python train.py --n_layer=10 --d_model=64 --n_head=2 --n_kv_head=2 --head_dim=32 --d_mlp=256 --vocab_size=2048 --activation="tanh_gelu" --norm="layernorm" --norm_place="pre" --norm_eps=1e-06 --positions="rope" --rope_base=4890.0 --rope_fraction=0.5 --qk_norm=false --attn_scale=0.177 --bias="none" --tie_embeddings=false --parallel_block=true --init="trunc" --init_std_qkv=0.0451 --init_std_o=0.0 --init_std_up=0.0451 --init_std_down=0.0 --optimizer="soap_variant" --lr=0.00655 --lr_mult_o=0.988 --lr_mult_up=0.663 --beta1=0.95 --beta2=0.98 --lr_head=0.0148 --grad_clip=1.0 --warmup_steps=200 --schedule="cos" --final_lr_fraction=0.1 --batch_tokens=[16384, 32768, 65536] --seq_len=1024 --doc_mask=true --train_tokens=158000000 --steps=4587 --dataset="wikipedia_en"
Each number is 50 + 10 x the weight over its row's rms, rounded and kept within 0 to 99. Layers, rows and columns count from 0. The size before them is the row's rms in percent of the matrix's.

# down: layer 4 MLP down (transposed), 256x64, rms 0.346, rows 18-42, columns 0-63
# up: layer 4 MLP up, 256x64, rms 0.223, rows 19-42, columns 0-63
down18 089:28 43 62 51 66 31 57 47 59 59 44 53 60 39 43 50 37 69 42 46 46 45 47 69 55 48 47 41 55 44 48 59 58 41 37 54 45 63 65 56 52 54 64 34 45 61 53 67 62 48 61 36 59 49 44 53 48 54 49 36 24 54 42 54
up19 110:44 43 37 53 49 55 66 55 49 56 66 49 59 44 67 58 38 33 39 61 47 55 49 52 51 56 46 67 27 50 60 47 55 57 50 55 42 45 70 62 56 29 46 45 32 64 52 67 47 63 49 65 43 41 38 36 59 60 57 49 40 55 54 59
down19 128:42 48 53 54 50 67 61 56 45 57 53 26 45 60 50 59 31 40 47 54 47 50 43 48 49 44 51 48 43 54 51 29 61 64 57 48 43 47 39 41 55 60 42 42 38 52 37 59 50 76 54 72 52 52 37 28 41 37 63 34 51 59 43 44
up20 100:55 54 45 29 50 39 52 51 68 40 51 54 45 59 51 51 36 47 47 70 65 58 61 58 51 52 58 56 50 62 60 52 31 57 40 50 39 62 52 56 49 43 68 55 49 55 45 60 68 50 53 46 71 63 72 41 67 48 50 55 63 49 34 39
down20 085:56 52 55 44 57 41 43 64 32 57 58 50 50 46 38 47 50 49 63 37 44 44 50 35 52 64 70 50 62 43 49 55 56 50 55 57 41 44 45 65 56 45 54 61 34 37 47 58 32 41 47 63 39 38 41 57 52 64 41 32 45 46 76 69
up21 102:59 48 47 54 46 42 49 47 53 57 41 61 41 55 54 47 51 48 56 53 58 40 53 50 49 30 54 53 53 45 29 42 50 59 48 35 61 61 22 49 34 43 44 45 60 31 53 27 58 44 51 45 56 50 34 56 52 32 45 57 74 43 34 61
down21 097:39 46 51 54 31 56 61 42 66 53 56 57 68 57 60 53 55 40 48 58 53 50 37 52 60 43 32 54 61 59 36 68 57 56 63 63 46 27 61 34 39 40 57 42 46 53 56 48 32 61 49 51 65 58 49 57 48 39 46 55 45 57 44 29
up22 097:48 46 47 54 54 52 41 44 36 65 61 51 47 35 68 68 55 51 32 54 54 56 37 33 58 53 44 64 39 44 36 48 42 63 64 53 45 33 47 43 56 16 48 61 49 49 61 54 51 68 58 50 53 48 49 54 63 55 46 45 46 47 52 67
down22 085:41 42 55 38 48 44 34 49 51 29 61 41 44 43 38 46 43 45 49 57 53 45 60 57 38 58 48 48 55 46 67 67 47 26 51 48 60 49 52 62 42 82 63 59 53 41 45 55 45 40 34 60 52 61 56 46 40 60 44 42 37 64 59 42
up23 113:65 41 52 66 22 38 59 34 58 55 58 59 39 47 51 52 55 47 42 63 55 67 54 59 52 42 55 65 51 55 35 57 46 57 53 53 38 42 42 62 47 52 48 30 31 58 55 46 43 48 40 66 34 61 53 46 49 31 61 44 56 57 37 55
down23 111:58 48 44 52 41 65 53 46 45 54 57 45 25 33 55 62 53 61 45 50 45 66 59 32 74 46 44 41 45 49 45 73 49 36 54 31 47 50 54 54 61 55 45 35 63 57 54 30 50 54 38 49 46 51 56 56 44 48 51 39 46 58 44 28
up24 099:62 56 67 49 64 44 56 46 52 64 46 59 55 40 58 43 64 52 31 65 42 28 54 49 54 48 61 50 50 62 64 56 39 45 44 57 35 53 47 40 50 38 50 51 51 48 53 56 56 38 48 76 41 42 76 54 48 39 60 38 50 46 35 61
down24 091:50 42 50 31 49 41 48 46 52 43 52 54 41 58 31 57 47 26 50 44 45 44 32 53 50 68 42 44 54 45 58 53 48 68 43 43 34 35 40 47 63 63 60 43 51 57 53 52 31 54 51 34 55 53 52 53 58 67 66 75 65 52 52 48
up25 092:57 53 53 38 37 57 55 37 48 30 51 59 42 52 60 59 56 59 54 44 51 59 61 60 55 58 61 51 54 59 33 35 47 52 53 56 73 54 48 61 50 30 54 60 53 48 47 45 49 54 63 61 27 32 66 71 39 49 61 39 53 57 40 60
down25 109:45 54 43 55 37 65 47 50 49 44 41 47 47 34 74 60 46 42 49 64 53 47 64 68 37 56 39 41 46 36 55 31 50 57 59 51 52 50 34 59 52 34 49 55 43 51 57 34 20 62 56 43 41 48 62 50 39 49 35 53 58 46 50 46
up26 114:59 46 43 49 54 61 43 64 40 53 35 56 47 34 63 60 50 55 53 52 42 46 47 55 39 40 40 50 58 37 58 35 33 55 68 41 62 50 59 53 51 36 46 58 62 31 61 31 57 54 43 51 59 52 74 58 49 68 60 36 54 39 37 51
down26 113:43 52 60 44 53 51 45 54 43 45 55 37 38 49 57 66 53 61 55 59 46 44 28 64 50 52 36 53 51 48 58 59 38 64 58 31 45 53 58 63 41 39 57 37 47 51 40 41 48 39 46 50 60 55 83 50 36 56 63 47 45 56 25 57
up27 082:61 73 44 60 53 59 44 33 50 53 62 47 54 33 47 46 64 41 44 69 40 57 48 56 48 57 47 36 57 49 50 59 63 53 44 57 62 55 49 49 41 46 63 45 46 51 46 40 60 58 33 82 28 45 45 50 37 53 53 42 55 68 50 60
down27 091:59 41 63 42 41 59 62 78 55 39 46 62 50 65 60 62 48 48 54 31 52 55 62 42 64 60 70 42 50 59 47 52 31 58 59 52 44 43 60 38 56 46 40 45 51 41 55 52 53 50 81 42 51 36 47 48 54 39 48 53 45 51 46 39
up28 096:51 34 39 63 51 60 59 42 55 55 53 53 24 55 47 64 34 37 46 52 57 52 39 57 60 49 73 40 50 53 54 50 41 43 43 46 51 52 43 37 41 43 58 65 66 52 44 48 46 46 45 52 61 84 60 42 46 49 57 36 41 50 37 47
down28 110:59 51 44 56 42 61 69 54 34 54 68 38 46 64 46 59 25 54 60 53 64 31 36 43 51 57 47 49 40 65 56 50 46 49 53 65 34 44 48 58 48 41 36 42 51 56 41 52 49 56 56 61 58 47 22 47 56 53 57 42 50 41 43 34
up29 088:55 75 54 49 51 51 60 49 54 64 48 48 49 67 65 49 30 59 42 52 68 62 56 52 48 40 40 69 40 68 68 46 60 43 65 53 51 36 49 61 38 44 55 39 45 47 44 58 58 43 63 42 66 41 40 60 60 51 52 46 42 67 51 47
down29 079:49 59 35 29 54 40 46 51 59 61 57 57 67 52 40 60 60 45 47 37 46 53 46 45 57 48 74 34 57 42 54 73 47 63 46 62 50 49 40 25 43 41 44 45 38 46 53 46 34 52 56 59 39 41 46 60 37 55 61 55 43 41 57 59
up30 099:44 21 50 49 44 38 44 53 57 44 64 56 50 57 35 56 51 61 44 45 46 32 55 49 48 57 48 62 55 41 42 56 41 70 53 80 47 45 46 52 64 57 43 51 59 51 49 53 69 60 40 55 35 52 53 47 47 27 49 42 50 41 30 48
down30 095:32 61 43 54 52 50 64 45 47 41 60 59 58 40 30 28 44 34 54 61 50 51 58 39 39 32 46 41 41 60 46 43 49 60 36 42 48 61 40 55 38 63 69 54 47 45 55 36 40 40 57 35 57 61 57 52 65 68 52 60 51 53 47 45
up31 080:64 47 57 50 42 30 57 47 44 65 63 44 44 53 33 44 37 54 54 49 62 39 54 48 42 33 43 56 42 41 56 44 26 47 49 36 47 43 34 77 64 57 59 57 47 44 41 53 50 50 64 69 60 43 46 61 49 56 54 52 40 54 51 35
down31 070:43 46 42 46 47 68 43 40 61 50 37 43 73 56 56 41 52 45 37 61 39 53 53 49 68 60 59 49 61 63 32 54 60 52 47 50 62 51 62 29 42 43 39 50 51 49 60 44 46 38 29 38 42 48 51 33 40 30 38 48 55 43 58 58
up32 102:26 41 66 54 72 74 39 53 51 37 59 25 48 44 48 58 49 59 55 56 55 52 60 57 47 58 51 36 47 38 48 60 54 42 56 55 37 49 67 59 37 37 47 59 43 65 41 54 38 60 52 46 41 42 48 47 58 44 56 50 43 44 46 67
down32 077:70 58 52 41 34 44 55 58 55 76 42 59 63 47 53 51 44 34 56 60 39 38 38 33 46 53 61 50 59 49 35 29 47 48 48 57 53 44 32 32 43 59 43 45 54 23 62 52 48 39 54 46 53 53 45 48 46 42 49 50 54 35 53 51
up33 095:67 39 44 60 49 68 40 52 60 58 35 51 42 39 64 47 53 41 61 51 51 52 48 49 52 58 41 51 49 33 44 50 60 49 47 22 36 73 66 54 36 56 46 57 49 57 66 48 48 47 46 51 74 52 43 49 63 38 42 39 49 59 33 53
down33 097:54 27 68 53 51 74 56 55 56 57 59 58 54 45 30 53 59 54 38 40 41 50 42 53 49 60 70 61 48 62 65 38 55 36 47 36 49 57 39 49 51 43 63 48 34 70 51 40 54 45 43 60 49 48 29 49 46 49 45 64 47 59 49 42
up34 111:43 46 47 62 32 52 50 35 28 58 42 50 38 54 51 41 59 60 40 52 53 61 37 58 57 35 44 63 51 50 44 28 36 40 66 51 57 51 52 39 51 37 53 50 61 41 63 52 56 41 65 32 63 56 37 56 52 55 42 53 60 39 70 54
down34 104:53 42 46 50 43 38 61 44 49 56 66 48 54 51 61 63 55 57 42 35 60 61 75 56 66 59 49 52 46 44 44 42 58 34 42 51 61 35 38 45 49 56 48 56 57 56 42 65 49 52 68 50 44 58 42 52 38 44 12 52 48 60 47 43
up35 101:49 47 50 62 45 46 43 34 59 39 27 60 54 63 65 54 41 60 50 58 45 60 45 36 48 39 52 61 62 71 66 43 61 62 48 61 54 53 41 52 50 40 49 50 45 56 55 42 62 45 36 38 58 76 59 53 58 49 57 31 62 50 35 49
down35 123:67 13 52 47 44 62 50 33 43 36 30 47 61 52 56 53 58 52 50 51 62 62 48 43 59 37 44 60 65 60 50 48 61 58 46 39 56 50 55 45 43 62 46 34 51 70 53 43 49 54 48 44 58 62 33 41 60 44 51 51 51 39 55 52
up36 096:46 65 33 45 40 58 61 52 53 48 43 25 48 48 60 44 47 60 57 71 33 61 52 43 31 47 35 30 47 49 47 71 47 59 51 59 50 66 66 50 55 54 51 47 42 62 65 57 39 55 55 46 47 55 61 62 35 42 54 43 48 44 58 53
down36 103:40 27 56 57 34 43 52 54 60 46 51 57 34 51 33 65 51 39 45 41 41 48 33 30 62 45 52 58 51 53 47 33 46 36 41 43 37 40 43 55 54 37 31 56 50 43 48 49 54 59 46 53 38 48 34 46 59 56 58 58 39 52 51 25
up37 107:41 44 50 52 42 50 52 34 64 55 56 44 36 55 55 57 43 49 50 63 39 46 40 36 42 46 62 46 57 70 65 47 49 48 59 41 56 44 54 30 67 63 48 46 49 63 44 58 43 56 44 33 60 64 51 40 49 54 64 32 67 24 48 60
down37 093:65 42 44 36 42 73 50 53 41 53 57 42 45 35 39 64 63 57 50 28 45 49 48 53 57 49 49 39 28 49 47 60 49 67 47 71 52 53 38 64 41 52 48 53 59 50 58 48 59 50 61 57 34 50 56 59 43 27 61 54 39 56 52 40
up38 115:56 57 41 51 42 38 46 50 57 52 53 39 54 52 49 34 35 38 53 70 61 64 70 58 54 51 65 47 44 39 49 54 46 34 58 47 42 44 45 48 66 39 48 54 35 57 58 50 58 49 54 52 38 48 40 22 64 58 22 58 40 56 49 55
down38 088:45 44 53 52 65 56 50 47 48 49 49 73 50 38 55 64 70 56 45 36 58 46 42 47 55 49 28 47 57 60 45 28 52 58 37 58 60 55 57 59 37 50 59 52 62 47 46 57 63 64 49 54 54 64 58 67 42 60 81 52 56 48 50 55
up39 103:43 42 41 55 40 35 43 32 59 49 52 46 55 54 61 56 61 44 45 60 54 61 71 55 61 40 74 51 50 54 45 52 45 53 63 45 66 64 63 43 38 16 45 52 45 45 59 43 57 41 53 53 53 44 33 57 68 41 48 47 57 49 51 42
down39 094:40 55 63 37 63 58 67 67 64 55 46 60 59 43 38 43 53 40 59 67 61 43 27 43 39 61 36 53 60 50 37 52 52 60 46 62 49 46 33 41 52 66 65 54 64 63 48 58 51 47 39 54 47 40 49 46 62 41 46 43 55 37 64 53
up40 101:29 41 61 55 48 44 31 53 32 45 52 57 58 56 53 51 44 53 34 64 60 57 40 51 54 48 57 53 50 48 50 33 48 60 54 59 38 59 66 61 33 34 53 47 46 63 53 56 41 45 48 43 61 52 27 68 68 54 64 38 64 58 54 47
down40 106:60 26 44 58 71 49 48 50 48 43 48 43 54 44 42 39 40 42 36 61 33 42 51 46 61 37 46 29 50 40 38 57 38 52 51 66 70 52 50 47 50 50 54 42 40 52 55 58 61 55 30 57 55 69 45 47 53 48 39 65 72 51 43 51
up41 106:60 52 48 53 26 64 43 52 60 48 57 52 42 54 54 55 73 45 35 44 51 56 52 41 50 38 50 43 62 58 66 32 50 55 50 73 62 49 26 52 65 55 37 57 50 48 44 43 49 48 44 53 47 52 41 58 37 34 51 55 72 50 37 64
down41 108:48 47 43 47 44 60 39 51 53 47 43 52 55 56 64 38 44 41 34 27 56 48 54 51 26 75 46 55 59 55 39 44 41 46 35 45 42 55 62 53 60 36 53 50 63 67 46 53 61 59 44 29 53 69 39 42 45 53 53 54 47 65 57 62
up42 102:48 60 30 49 47 44 59 61 46 29 40 67 38 53 51 57 47 37 53 61 49 56 53 61 66 54 34 55 52 37 40 69 66 56 63 41 45 49 53 63 41 38 45 57 51 24 67 51 45 38 50 52 55 66 37 47 47 48 38 41 52 60 50 58
down42 104:60 70 50 43 43 52 50 47 41 63 51 53 56 37 71 41 46 52 50 47 57 58 40 31 49 49 43 61 76 51 27 35 64 78 58 46 57 46 46 59 40 61 52 35 48 59 61 57 52 41 39 56 46 52 51 43 52 51 53 54 62 50 39 49